python train.py --norm="rmsnorm" --positions="rope" --rope_fraction=0.25 --init_std_o=0.0 --optimizer="adamw" --learning_rate=0.000837 --warmup_steps=448 --schedule="wsd" --train_tokens=517300000 --max_steps=8602
Each number is 128 + 32 x the weight over its row's rms, rounded and kept within 0 to 255. Layers, rows and columns count from 0. The size above them is the row's rms in percent of the matrix's.

# layer 22 MLP down (transposed), 1920x384, rms 0.0492, rows 1259-1276, columns 0-191
size [ 90  95 102  99 105 107  80 106 104 109 102 101 102  97 103  90  91 105]
[[154 125 171 119 164 167 140 136 128 139 142  71 167  82 104 100  83 163 151 197 128 140 116 156 159 183 120 175 143 117 140 130 156 103 120  84 161  92 119 113 126 115 106 126 126 117 128 122 119 176 160 126 153 172 128 119 215 131 166  74 115 142 153 167 148 126 136 161 113 137 140 143 102 107 183 156  90 162 156 121  98 176 100 144 172 148 108 120 152 151 122 137  57  89 150 160 177 165 115 153 108 110 128 126 142  72 139 163 133 143 152 139 154 117 116 188 125 109 153 104 159 139  67  96  87 150 159 143  60 117 135 115 112 157 179 144  90 177 116 130 111  85 122 147 145  72 165  98 128 118 125 122 145 158 155 150 130 146 181 118 132 123 134 133 124 113 101 118 175 102  99 198 140 139 104 100  80  86  85 143 139 113 172 192  86  87 166 113 137 131 110 143]
 [116 122  84 105 117  91  94 125 112  70 152 131  78 155 171  82 182  96 129  78 114  98 109 110 163 133 213 167  80 111  67 114 108  78  89  78 112  98  86  85  92 166  96  92  86 110 189 139 118 188  59 102 132 131 153 106 173  99 124 130 163 134 152 121 116 107 121 123 159 121  48 134 125 120 158  64 116 138 105 110  96 174  96 136  87 150 121 132 107 188  94 125 149 109 118  80 118 103 134 126 110  74  90 133 150 134 140 185  74 152 145 122 139 106 181 124 137 114 102 131  88  89 166 144 166 126 166 139 140 102 144 144  82 193 169 161 119  92 103 138 187 114  66 144 163 131  92  59 131 110 135 131 168  82 108  85 138 145 164 132 103 108 165  98 143 133 142  84 148 125  94 126  94 155 146 145 146 160 144 103 167 151 136  29 108 164 188 140  69 130  97 146]
 [122 134 117 150 174 103 123 123 120 123 118 141 129 146 121 185 151 133 128 134 118  78 144 155 140  88 163 190 137  72 144 170 105 108 120 124 142 117 122 125 201 173 111 105 159 107 104 115 158 162 136 170 125 147 131 120 108 128 136 103 181  84  66 129  83 211 125 159 162 112 110 165 166 184  59 151 106 158 169 157  72 116 109 165  90 189 136 171 145 121 119 116 117 135  96 141  70 147  57 127 152 108 119 136  83 122 112 124 140  95 125 135  47  88  82 160 124 116  60  63 218 148  39 146 151  99 110 145  92 137 108 107 146 168  88 102 119 100 104 147 184 146 106 160 119 155 161 149 171 126 127 112 129 120 182 155 147 151 106 201 101 117 120  95 138 167 169 136  76 165 134 115 112 128 149 175 113 135 155 178  87 138  98 193 123 171 164 108 126 121  80 159]
 [164 114 115 107 161 186 125 132  98  83 155 139 110 157 148 106 114 143 176 143 217 156  99  77 118 166 106 155 117  78 144 157 130 188 134 133 122 125 110 114 128 149 150  78  91 169 191 154 169 100 235 139 125 161 154 153 109 105 128 151 119 128 116 116 104 143 204 161  99 121 122 129 178 155 109 102 149 163 161 123 115 162 139 198 148  91 106 124 153 175 195  75 122 151  92  71 155 158 162 102  75 201 133 105 109 146 128 103 131 103  99 112 160 151 102 138  76 117 125 163 126 150 133 124  46 152  73  99  51  97 134  56 125 133 138  60 128 164 160 107 108 143  83 113 175 127 108 105 171 109 130 137 126 140 127 144 129 101 137 116 144 118 155 164 129 126 116 182  97 132 157 123 132  98  80 138 128  90 151 124 121 135 165 106 162  88  84 114  87 164  86 100]
 [146 163 106 134 151 104 196 173 118 141  64  97 128 160 151 131 140  91 116 146 140 158 161 171 117 117 112 154  96 119 107  57 167 184 116  54 109 133  91 189 130 129 122 155 152 136 203 133 112 154 145 186 140 126 209 125 144  70 124 110  74 119 148 134 119 113 122 187 160 104 145 192 120  88 200 122 139 184 217  85 132  82 174 117 121 157  94 148 171  85 101 169  63 156 165  67 133 155 115 129 158  95 147  97 136  83 134 145 121 112 153 134  93  94  83 178 111 118 125 108 144 123 115 142 151 138 100 129 139 135 150 143 173 153  59  62 141 184 132 155 123 162 168 123 120 125 128  86 177 139 165 137 112 140 134 102 173  79  64  66  77  78 122 105 103 130 152  61 198 127 153 151 142 151 204 103 111 111 123  86 145 191 146 185 131 124 101 125 135 117 147 146]
 [162 181  91 102 133 111 171  76 128 172  66  83 134 153  76 170  78 161 138  84 165 146 130 168 149  73 136 128 120 148 126 156 102 134 149  89 122 148 114 115 117 105 145 152 168 122 136 108 139 105  81 126  68 126 110 110  95 123 188 137 150 130 115 154 137 181  68 117 105 171 174 178 229  90 164 151 106 131 160  96 156 110  92 160 125  95 117 117  97 141 158 156  97 157 132 143 149  91 111 144 119 123 149 152 155  99 152 162 163 163  92 157 191 167  91 141 184 116 156 133 179 113 128  71 187 101 169 167  91 129 100 119 155 182 152  98 149  74 167 112 117 110 143 168 125 172 178 142 126 112 141 137 117  65 157 112 199  84 162  92  90  42 119  88 102 159 180 170 150 136  91 166 148 122 107  82 154  92 146 131 144  94 168 170 132 117 134 176 116  88 192 125]
 [189 217 126 170  88  33 159 118 120 140  23 119  64  67  34 208 117 156 108 138 174 187 129 161 120 115  89 119 129 104  98 116 170  99 101 102 128 113 123  97 161 148 126 102 125 108 117 155 135 167 162 107  84  86 127 137 117 125 109 126  83 110 121 129 117  53 116 127 121 155 146 116 101 127 119 153 136 124 125 101 145 153  81 188 122 119 148 121 159 126 191 114  96 108 131 144 125 132 102 131 113 138 145 156 111  74  87  93 156 149 110 115 161  90 136 103 149 169 164 137 160 145  68 155 116  97 152 139 104 143 123 147 140 122 163 135  90 132 177  81 142 100 131 164 126 144  87 159 131 122 107 148 104 109 146 141 104 129 138 115 174 135 131 137  92 131 124 111 159 136 109 162 101  91 121 144 176 152 137 140 104 131 113 137 141 136 149 111 125 166 158 132]
 [ 71 116 158 185 113 111 140 166 121 138 120 124 110 110  78 134  91 143 111 121 109 149 127 117 112  66  84 106 120  72  75 107  69  96  92  99 142 144 150 137 177 114 152 128 151  80  90 139 102 158 129 161 130 133 112 152 134 152 103 153 138 122  71 133 110 120  87 120 208 126 174 162  98 161 132 143 139 135 114  99 160 187 162  98 112 163 116 131 131 212 138 108  53 130 101 119 114 124  79 116 170 190 146  95 163 114 116 119 124  83 180 115 112 128 101 121 165 105 123 107 151 195 132 139 140 183 136 126 143 173 141 124  98  84 133 137 108 185 113 140 148 120 155 121 184 135 124  82 167 137  92  87  89 163 109 110  77 180 130 114 125  88 150 135 140 139 149  92  97 133 133  98 106  67 165  99 110 125 129 127  76 114 171 154 168 166 162 141 129 163 121  83]
 [151 132  73 150 138 114 128 135 120 190  63 158 143  95 125 122 131 144 175 147  84  98 166 155 108  79  80 143 102 120 155 125 171 141 168 145 121  86 203 127 117 140 143  72 152 185 156  96  84  73 171 216  90 122 157  77  79 148 147 195 185 174  65 113 139 156  74 105  97 112  49 131 126 120 167  88 134 127 155 135 153 163 123 107 116 162 104 188 127 120  94  78 126 137  81  60 120 163 111 130 129 120 152  97 120  67 150 134  72 127 138  96 192 104 153 113 117 123 167 131 116 166  93 115 106 111  60 155 133 109  87 126 132 111 109  73 132 106 128  98 107 132 184  81 128 125 122 140 139 131 194  89 126 106  50 114 154 112 128 156 108  97 133 200 131 127 218  72 153 138 127  73 115 158 124 129 137 141  69 161 159 101 147 139 107 112 137 140  90 128  68 107]
 [146 113  99 162 131 134 101 161 142 157 103 155 133 116 146 131  93 148 159 163  99  98  88 153 149 151 146 125  68  81 140 156 116 125  92 108  37 173  88 148 141 154 170 187 103 161 165 134 162 108 140 115 104 161 134 150 172 124 155 185 182 121  80 116 168 148  66 107 137 116  72  73 168  73 105 127 119  94 174 103 106 109 136 125  97  93  69  88 120 147 149  91  81 160 166 107 155 147 176 130 102 119 106 116 225  98 154 158 145 112 181 142 170 125  62 133 131 115 139 103 102 102 101 176 155 119 144 128 107 121 119 106 137 117 135  72 189 187 100 142 125 128  76 117 149  92 160 100  92 117 138 133 156 110 138 134 170 114 148 191 140 175 178 133 194 121 162 130 116 110 125 202 172 105 142 109 187 136 143 123 137 155 164 139 171 185 163 144 144 170 100 217]
 [ 83 100 148 101 187 118 107 142 149 117 119  91 105 184 142 112  66 141 137 105 125 134 124 142 121 152 152 102 138 168  16 158 166 139 141 141 148 164 169 121 112  95 139 150 130 106  98 122 118 167 161 155  61 133 110 124 154 131 145 111 119  80  85 116 113  94 212 104 151 104 148 131 134 123  80 104 162 180 166 180 124 156 139 182 104 145 166  90  88 113  71  93 185 151 171  87 148  58 160 130 142 120  91 170 114 142 181 142 113 131  87  99  59 137 113 160 124 156 130 116 191 147 125  44  59 191  94 111 193 112 145 149 146 126 189  91 113 148  88 162 138 169 114 223 103 135  85  81 125 159 129 110 144  97 144 117 121 154 142 178 140 158 126 172 125 158 139 155 201 116 144 122 146  83 147  91 136 150 111 175 142 131 132 170 178 109 186 106  75 115 139 183]
 [ 75 103 166 132 130 118 109 183 141 104 217 129  68 151 115 100  96 134 147 107 151 121 142 124  74 106 177 150 123 183  92 112 145  97 148  99 170 145 174 106 169  96 194 114 165 134 128 138 155 157 132 115 167 139 146 135 152  96 124 113 127 124 111 141  97 113 151 168 148 132 153 130 161 105 102 161 173 121 175 131 147 192  68  41 131  92  77  86 103 135  78 186 150 129 144 114 187 139 106 104  80 170 114 161 180 122 156 104 168  81 136 130 132  95 113 131 104 100  63 133 107 126 110 105 135 154 146  91 145 148  64 121 131 122 105 142 172 110 122 111 130 153 125 101 205 145 173 133 140 125 172 127  94  98 136 137 150 130  95  81  84 130 146 116  77 100 124 108 106  95 178 141 148 122 167 167 158 168 139 123 150 107 165 128  69 132 161 202 136 105 133  34]
 [ 85  97  94 122 109 160 161  91 149  95 126 130 140 119 144 124 115 139 165 140  84 127 118 227 131 154 162  96 142  75 117 135 170 137 135 114 194 109 171 111 199 115 137 156 144  92 140 124 151 137 151  91 127 108 106 127 177  87 109  99 121 122 114 127 115 122  73  95 111  66 110 182 164 125  84 149  85 102 173  96 146 132 157 159 119 135  93 143 144  46 129  88 141  53  99 119 111 145  81 141  96 103 133 128 125 136 170 152 150  98 132 127 135  93 100 106 179 122 107  81 143 197 193 114  84 117 125 168 137 141 124 213 145 111 107 148 138 117 158 164 131  98 119 102 141 128  57 128 100 122  85 175 162 133 116 149 162  73 152 170 131 141 122 125 124  93 198 115 117 119 177  83 116 129 130 103 116 116 181 162 145 116 159 103 105 105 140  78  96 124 151 146]
 [131 121 124 136 142 135 102 179 121 155  50  93  65 164  86 119 174 180 117  91 108 153 146 118 177 111 110 154 130 108 141 105 129 178 103 196 117  96 111 155  86 138 135 177 126  95 123 119 119 174  62 156 155 137 122 146 115 145 122 125 187  66 157 161 150 138 104 187 109  81 106 147 121 143 235 119  98 107 127 179 137 133 181 153  90  67 130 148 112 141 126 155 128 133 134 147 104 111 123 142 112 108 127 133 191 137 119  87 136 119 124 139 155 206 131 163 135  57 178 165 150  72 142 129 142 106  88 128 101 117 161  55 105 161 172  97 139 103 143 152  99 147  81  52 160 122 103 146 166 162 146 112 137 120 150 165  59 106 178 148 143 128 123 128 150 111 183 121 122 102 130 188 137 116 172 135 126  91 111 109 155 112 107 159 120 158 106  91 130 147 127 113]
 [163 123 124 127  85 115 125 105 101 112  95  53 137 123 139 113 125 111 148 142 163 129 145 178 133 133 198 153 118  54 143 138 104 128 154 159 102 185 163 143 127 152 112 145 160 103 136 108 173 129  65 145  96 120 110 123  91  92 137 181 128  91 103 109 116 126 105 103 114  86 140 158 129 117 124 141 150  57 117 112 152 121 147 126 151  94 144 174  85 189 120 132 119 129 105 166 105 138 154 123 135 105  59  85 144 187 131 133 106 164 114 130 118 126 119 118 131 160 147 144 103 102  87 140 127 144 119 109 107 111 126 125 102 104  89 140 164 140  84 132  66 217 175  85 110  69  71  92 114 113 130 206 131 154 135 163 158 133  55 155  91  87 154 174 116 150 157 137 166  93 112 144  96 142 110 141 132 122 145 119  89  81 110 163 137 113 170 138 102 136 169  76]
 [121 164 135 194 182  88 163  69 100 102 140 149  66 173  73 161 167 106 123 108 117 155 135 137 168 108 105 131  74 165 170 176 131  75 123 223 136 167 182 137 147 108  95 128 145 163  92 138 108 140 101  65 175 135 125  55 139 146 168 101 157 130 131 122 101  77 127 123 149  96 139 129 109  86 133 158  74 129 103 119 147 110 141 142 112 121 115 157 132 141 134  93  99 199 105 101  98 151 155 151 167 118 112  68 171 104 146  86 123 186 100 101  92 102 199 138 119 131 179 134  98 169  83 115 132 140 138 102 132 185 173 134  94 135 127 163 144 136 139 149 156  43 114 143  98 108 143 150 143 168 102 102  83 101 144 114 167 150 175 180 160 141 112 152 111 140 148 133 148 153 137  48 100 114 120 100 171 131 101 102 172 133 115 157 151 140 104 103 167  92 111 146]
 [ 76  74 111 167 174 164 135 145 197 102 164 142 120 146 156  90 142 115 145 138 142 163 107 126  86 119 105 108 114 117  84 150 124 106 125 168 104 111 121 157 164 186 151 103 176 116 112 147  79 195 119 186 143 107 161 143 109 149 165 133 127 160 137 160 155 135 155 108  98  98 149 164 122 135 116 158 166 127 127 131 109 135 155  97  66 129 101 108  81 164  87  78  91 150  99 100 137 150 147 119 148 158 104  76 111 102 114 116 128 112  87 152 105 169  99 115 118 130 125  88 149  80 126 144 111 114 137 147 130 170 116 119 191 123 117  50 136  94 141 104 156 110 144 133 141 124 126 130  84 129 163 104 149 116 148 134 181 113 193 128 125 119 111 156 172 128 105 116  73 144  66 139 218  91 107 156  81 101 126 168 112 141 109  89 113 150 171  88  63 125 128 178]
 [184 142 120 203 130 136 134 142  77 133 100  93 157 120 160 164 126 163 138 145 116 127 137 129 122 133  92 121 120 124 144 134 100 104 151 124  89  99 196 163 180 177 142 142 146 121 108 126  98 147 148 139 165 118 111 145 151 144 113 207 132 110 120 132 180 112 134 158 112 100 172 105 127 100 159  81 133 153 113 129 125  74 148 112  99 141 123 131 133 154  78  78 128 130 126  96 116 160 151 117 126 109 141 126  67 107 109 107 126 105 150 121 122 110 133 149 162 136  89 136  68 127 120 213 151 104 190  85 137 154 154  93 116 164 153 139  85  51 125 171 103 134  97  79 105 137 119 184  95 121  62 145 102 124  99 145 136 109 198 165 118 132 115  95 163 179  84  56 120  78 100 137 172 164 110 140 102  89 118 153 127 153 153  90 117 147  97 149  69 104 149 137]]
# layer 22 MLP up, 1920x384, rms 0.0549, rows 1260-1277, columns 0-191
size [ 95  98 102 105 105  83 109 104 108 105  99 101  92 104  87  88 105 107]
[[125  60 129 132 110 174 132  91 120  80 135 111 148  49 178 185 123  60 108 120 106 148  94 161 114 128 112 146 152 156 131 198 109 111  99 118 102 165 133 114  99 151 127 141  81 136  86 195 156 125 128  95 104 148 105 170 101 168 140 116  88 170  79 142 178  99 134 157 132 105 103 195 185 163 115 120 132 123 143 138 198 111 159 174 175 204 127 128 166 128 161 173 126 164 139 150 128  70 117  86 130  94 137 104  76 136 136 154 135 170  60  83 142 118 132 118 168  88 144  50 117 158 124  90  95 114  84 118 140 137 105  97  86 142 185 118  97 110  86 118 203 128 175  91 159 141 147 172 115 181 142  89 130 165 127 127 116  69 127 186 138  54 139 137 153 144 132  78 104 139 126  78 144 145 153 138 148 168 140 102 166 108 153  78  98  89  72 108 152 118 137 131]
 [183  96 106 120 150 139  56 142 134 102 131 167 130 153 171 100  80 163 143 149 130 165  95  99 151  73 146 156 172 131 159 114 103  96  91 146 144 138 158  95 133 135  99 138  53 189 110 106 103  53 115 158  48  69 162  94 154 124 120 117  79 142  99 116 125 112 140 105  93 170 136 144  78 152 143 151 135 157 140  95 198 132 133  72 174 119 144 103 107 145 100 146 119 135  96 117  71 174 125 117 153 104 172  45 159  53 109 123 138 126  87  75 125 131 142 145  85 102  91 159 126 139  76 117 180 118 164 128 113  86 180 108  67 138  83 122 153 104 108 119 132 165 100 157 144 109 131 132 151  94 130 118  59 119 159 156  62 119 130 127 157 118 138 111 165  63 127 159 110 144 131 138 129 164 148 117 122 132 126 138 156 204 165 138  71 156 149 160 125 172 143 112]
 [ 92 142 120 175 151 165 108 117 103 124 186 107 131 147 146 131 158 138 155 168 141 114  73 123 117 118  98 143 178 159  95  73 114 177 131  88 113 131 193 143  88  67 146 112 130  58 150 108 152  92  87 153 128 126 174 138 149 163 133 109 137 138 163 109 101 201 186  80 119  56 165 108 226 135 101 165  90 121 116 140 133 134 117 147 167 175 130 112 191 150 137 104 114 110 157 154 146 103 113 173  91  67 111  99 116  87 113 127  92 176 127 147 113  94 138 163 107 112 171 111  83 138 116  61 117 116 202  81  42  72 121 153 128  53 100 100 135 126 122  77 120 150  62 120 139 132 120  39 162 143 128  90 157 129  99 128 124  81 183 166 173 147 134 150 108 136 103 119 152 168 188 142 159 101 121 128 101 102 125 126 153 146 132 107 141 123  73 112 147 157 151  85]
 [101 170  78 138 173 122 127 107  98 137 136 118 120 116 132 166 148 123 119  90 103 104 172  97 190 129 116 169 115 108 107 149 144 117 155 116  79 107 132 127  79 184 176 141 117 135 114 127 157 132 164 122  55 183 139 144  82 174 168 136 115 128 140 146 121 166 122  95 161 151 124 144  79 117 151 174 105 103 108 100 145 102 108 106 107 132 159 146 179  92  78 178 165 156 151 163 143  94 109 185 116 156 142 104  98 130 106 115 120 142  70  69 127 126 126 115 142  77 171 143 149  87 132 103  92 109 135  63 101 151 119  80 190 157 117 129  87 104  99 120  62 110 151 126 164 162  67 132 127  92 135 150 160 160 165  98 150 119 182 131 180 121  58 152 177 132  87 119 115 121  93 118 102 153 106 129  87  21 128 109  93 164  79 137 105 145 133 157 127 157 103 105]
 [150 122 152 120 147 137  74  89 136 128  92 112 143 171 151 141 161  85 129 124 207 169 118 127 161 206 127 145 122 107 132 143  91 143 159 106 163 104 119 155  71 115  94 119 100 133  85 141 154 142 103 131 139 128 131 135 169  92 110 135 170 190 113 174 170 163 130 117 140 160 164 154 102 124 157 122  66 153  95 165 163 112  90 105 117  88 155 170 149  98 103 137 137 126 164 122 122  90  22 173 136  91 123  70 113  99 101 128 118 207 181 126 157 124 129 114 142 100 174 137 134 105 157 141 176 143 116  62  85 118 155 153 162 123 151 131  82 127  91  67 128 196 132 139 122 143 122 150 146 178 109 110 120  93  59 165 154 137 188 120 119 118 106 165 141 106 168 155 122 141 171  90 135 166 191 143 139 129  84 137 167  94 144 138 130 102 124  91 147  83 159 114]
 [ 77 134  61 152 179  65  65 108 120 124 188 121 165 165 145 170 162 166 134 120 144 131 160  56 108 121 131 117 134 104  75 120 150 115 150 143 106 145 151 104  96 123 101 120  87 178 169 132 129 132 153 164 141 119 132  84 127  87 115 132 129 130 113 141 120 122 139  96 122  88  69 162 202 137 168 105 132 129  88 133 136  85 147  94 196 195 114 157 146 132 158 157 142  83 114 118 123 113 108  99 108  79 113 104 113 121  64 156 131 143 183 145  89  88 200 122 118 102 100 160 154  87 120 108 168 115  89 128 161  97  99 103 125 165  79 184 135  80 137 107 164 195  75  86 108 119 124  81 121 143 112  60  94 120 102 104 153 134 163 184 157 102 139 144 145 164 136 168 152  99 134 154 147 114 128  87 122 138 158 130 118 125 113 120  86 101  93 163 173  55 111  63]
 [117 157 120  42 147 160 127 131 108 102 131 115 147 115 135 161 109 166 102 147 134 164 153 161 144 135 121 150 126  96 111 112 151 153 155  97 159 122 161 107 130 111 132 102 132 151 104 131 103  36 163 170 105  98 188 108  92 135 127 140 188 114  84 150 157  98 106 155 133 170  83 138  62 112 203 121 138 172 113 119 220 172 143 100 161 166 163 170 118 152 120  84 152 151 151 130  96 142 102  94 118 169 101 172 135  75 129 127 143 181 156 144 167 144 121  99 122 113 102 136 198 191  99 101 159 170  88 131 198 107 168 135 129  96  77 129 124 133 119 131 118 157  87  61 185 196 135 126 211 175 113 131  91 177 147 119  93 129 156 107 173 114 174 136 165 201 186 139 103 183 151  98 141 138 181 118 121 148  95 116 144  61 144  95 157 120 135  69  92 153 141 216]
 [120  89  91 116 155 178 104 105 130 147 102 179 113 152 147  91 101 134  83 168 203 167 136  58 171 157 135 131 162 131 120 155  91 113 115 144 145 118 129 168 138  40 155 151 121 100 155  87 129 160 123 146 147 151 117 109  93 101 121 121 116 168 169 122  92 160 164 117 183 104 111 181 131  91 143 191 118 119  90  96  96 210 145 136 113  76 103 157 176 119 156  94 123 111 174  65  82 156 115 112 136 104 131 132 143 148 109 163 137  91  69 137 107 139 153  99 157  66 197 143 132 103 159 197 111 156 125 169  64 110 169 126 119  75 112 103 154 109 123 100 128  80 112 171 111 169  84  59 100 100 164 150 159  71 136 130 131  60 153 126 132  97 118 120  98 107  68 191  84 166 128 200 128  73 126 121 125 150 131 171 190 136 140 116  96 185 215  71 109 138 139 121]
 [157  77 120 128 150 145  69 108 161 115 151 174 132  96 119 142 160  99 104  83 151 120 157 175 156 154 175 179 135 134 125  79  82 103  92 168 174  71 152 100 105 149 102  81 130 125 147 132 161 108 116 138 109 134 154  73 138 156  87  96 135 163 147 155 117  95 142 155 121 155 147 154 149 146 123 105 111 181  94 105 105 135 133 164 111 140 131 108 139 122 122 147  78 182  93 125  97 121 110 145 135 138  94 152  90  98 107 167 128 179  99  94 135 203 143 160 166 102 122 162  68  87 168 149 135 144 212  80 140  95 183 144  86 107 189 138 158 174 124  54  47 116 103 115 122  81 116 127 114 155 149  98 162 105 106 128 168 106  80 171 102 164 110 110 149 180 199 207 176 138  72 145 142 117 137 108 124 114 147 178  64 103 146 132  97 165 101 170 114  78 151 134]
 [169  89 121 123 167 141 108 161 182 148 108 144 146 131 139 125 121 106 113 124 153 193  84 145 210  71 127 163 132 104 153 120 117 122 172 117 119 132 107 189 149  97 166 103 104 169  98 139 177 149 140 136 133 150 136 146 162 141 106 109 150 147 113 168 131 163 106 174 139 133  43 110 214 157 111 161 129 115 140 141 139 107 171 127 192 154 105 179 152 151 170  99 118  74 144 118 103 171 108  93 154 121  74 132 104 119 126 145  48 177 142  94 148 100 157 163 131 152  96 108 106 139 106 101 160 153 174 162 104 145 149 133 109 185 123 147 192 123 134 136 163 180 132 115 142 112 115 106 116 144 108 143 178 118 125 112 101 153 107 137  84 173  84 136 194 118 166 199 119 157  89  81 111 158 146  96 178 133  71  85 134  90 161 130 131 144  75 131 117  85 131 119]
 [156 110 133  80 115 161 130  70 133 146 117 128  79 150 114 104  80  83 185 163 146 160 187 134 144 132 115 152 150 109  94  58 150 152 148 125 162 169 138 145 136 123 104 133 114  59 124  97 118 117  67 141  97 128 148 111 121  92 125 131 109 156 176 136  94 104  93  79 103  86  88 150 184 161 180  67 120  91  84 119 192 152 123 103 157 124  76 172 148 140 102  82 112 104  88 127 157 225 103 146 116 140 189 143  79  99 124 111 156 143 108 160 132 198 131 109 119 183 162 108 137 117 164  72 174 105 110 132 141 144 212 148 120 153  73 107 166 101 142 143 170 125 137 132 163 129 173 186 135 199 171 136 147  90 144 196 109  93 153  96 167  85 120 147 203 109 168 103 134  89 111 115 165 130 115 106 121 128 167 149 138 134 143  81 150 105 185  80 120 140 142 176]
 [128 146 137 127 169 177  86 118 116 117 139 149 108 122 113 136 163 102 133 180 119 165 188 102 115 153 121 122 122 104 102 138 155 121 112 108 164 146 132 150 144 143 196 213 135 119  96 165 160 171 145 105 110 122 119 112 126 163 167  48 150 154 161  91  83 111 145 188 141 148 107 160 111 108 109  88  87 191 104 157 111 159 152 161 152 121 102 183 140 189  83 156 120  55 136 146 170 131 164 154  90 172 112 118 127 152 152 144 122 141  83 128 123 134 116  98 138 154 169 161 133  92 157  82 101 120 179 160 135 129 125 142 154  69 117  89 136 195 126 167 107  85 156  86 143 138 177  34  92 126 137 165 115  79  24 155  94 157 180 144 117 106 129 156 136  92 114 104 181 147  93 106 107  97  91 177 173 130 112 122 241 151 134 128 109 223 103 123 142 148 173 120]
 [204 156 113 127  98 107 107 129 110 101 131 135 160 153  96 158 139 100 114 101 123 122 125  85 145  88 125 110 126 108 130 105 139 110  66 108 169 120  87 108  94 132 115 113 170 185 174 140 157 102 173 211 191 165 171 130 127 107 128 103 154 157 134  98  87  49 130 125 131 110 185 157 182  82 148 166  82 193 166 140 110 145  99 121 122 167 146  72 125 150 138 134  72 174 132 183 122 132 134 209 152 140 113 138  90 153 143 155 117 181 144  73  79 197 123 122 135 171  90 106 135 183 168 172  72 133 164  87 119 132  92 149  81 134 104 157 134 142 138 116 116 119 103 149  87 137 148 149 168 124  63 162  67 118 101 159  90 149 128 136 109 132 135 162 145  82 106 125 216 116 195  78  99 155 152  90 113 180 140  81 138 153  98 120  60  82 172 126  89 117 169  99]
 [100 102 126 179 154 138 133 138 187 100  79 159 126 150 136 112 103 110 130  75 205  83 131 145  95 108  95 200 100 125 159 142 108 105 107 119 131 174 140 157 151 165  70 125 142 143 192 112 157 146 116  47 184  98 162 140  91 106 122 113 154 138 134 117  81 143 139 118 119  92 103 140 150 182 116 156 152 170 131 160 143 182 185 145 137 116 155 117 130 142 145 151 128  94 110 107 131 112 109 208  94  99 126 134 127 169  80 126 120 150 115 107 128 133 154  69 134 108  77 155 129 123 186 167 115 133 188 132 102  85 141 132 117 181 167 141 117 101  86 158 138 159 140 125 138 168  82 159 142 198 140 149 183 156 143 100  87 127  72 104  87 121  82 113 152 115 161 115 186 134 199  92  91 138  90 139  96 197  70  64 164 174 164 141 128 108 113 129 136 153 170 154]
 [124  90 109  65  98 151 166 150 191 150 104 132 151  96 188 120 125 160 139 148 105 109 161 127 131 163  96 132 166 112 155 166 134  89 115 109 161  93 108 111  66 117 105 160 122 160 161 166 118 107  86 173  93  82 146  97 133 174 102 109  44 164 123  83 161  91  66  74 131 162 114 141 187 147 172 144 172 191  72 134 145 154 109 161 155 129 151 138 207 129 125 118  80  85 161 152 126 149 132 107 134 162 136 114 116 128 163 173 144 123 122  76 121 201  95  71 121 143  88 134  93 128 112 145 141 156 120 110 130 114 110 143 152  89 156 130 152 136 116 180  61 142 117 152 163 171 166 120 188 138 163 223  77 138 113 167  95 137 168 155 170  97 183 143 168  69 132 127 125 106 104 110 142 166 150 127 142 141 112 113  80 131 112  99 152 105 149 115  94 107 160 165]
 [124 118 112 100 137 178  92 133  86  22 135 162 141 141 144 142 184 134 168 148 198 160 122 127  81  83  84 176 194 102 158  91 132  90 171 134 169  85 136 104 127 197 128  85 161 134 128 111 175  96 142 124 103 107 145 171 104 133  47 127 155 141 114  91 115  93 102 155 111 106 126 162  64 120 138  86 138 133 138 131 160 116 132 114 213 190 110 164 107 183 133 145 126 124 116 100 140 116 119 182  81 135  53 114 107 115 135  98 154 107 143 107 141 159 141 142  79 129  86 148 149 119 177 137 130  87 119 106 117 122 177 159  98 128 114 117 116 146 129  89 167 131 146 150 207 124 105  91 102 184  92 109  88 100  90 169 117 104 160 140 118 147 140  94 141 172 159 159  96 124 126 146 159 105  97 163 124  76  60 130 181 134 134  50 123 137  82  95  93 139 162 151]
 [102 135  86 129 181 134 110 124  97 113 127 160 123 154 154 104 128 132 109 107 151 159 169 101 140 157 194 135 113 105 144 138 119 171 143 113 147  39 167 172 174 128 138 113  87 128 151 133 102 113 136  91 157 132 109 122  98 185  98 147 181 157 117  90 166 193 130 127 155 163  82 130 145 162 119 139 184 169 141 123 184 133 136 130 133 103 207 135 157 126  70 144 105 140 106 141 129 141  75 105 111 104 100 123 116 115  66 100 127 132 155  70 171 118 132  71 182 161 110 132 104 177 142 155  99 115 140 101 124 162 175 126  94 163 158 117 191  93 141 176 151 149 110 150 138 163 130 140 132  91  91  83 154  98 134 113  83 139  97 151 153 122  73 209 138 157  93  65 135 155 131 153 103 154 146 109 123  90 107 141 134 129 118 111 143 117 141 186 111 152 175 122]
 [183 190 157 109 125 122 115 109  94 130  90  85 117 107 122 131 148 162  62 109 183 145 180 135 115 163 108 179 106 142 156 148 197  92  94 176 207  99 126 157 139 178 122 156 115 108 129 111 128 101 103 154 125 143 150 103 120 176 127  90 149 137 166 140 128  79  94 135 118 150  81 145 177 165 200 109  99 153  98 151 149 173  90 147 135 130 138 119 200 134 145 152 116 131 116 207 126 114 141 111 151 134 117 100 122 119 185 161  85 111 135 157 123 148 186 103  72 102 110 131 102  76 135 122 153 140 152 173 110  96 105 113 142 120 161 131 140 183 170 100 130 125 134  87  78 139 131 102 170 138  85 147 127 210 101 135 114 139 104 128 210 138 159 167 159 117 112  69 148 167 115 132 159 153 130  97 156 147  86 179 125 103 139 113 116 128  93  89 147  87 131 102]]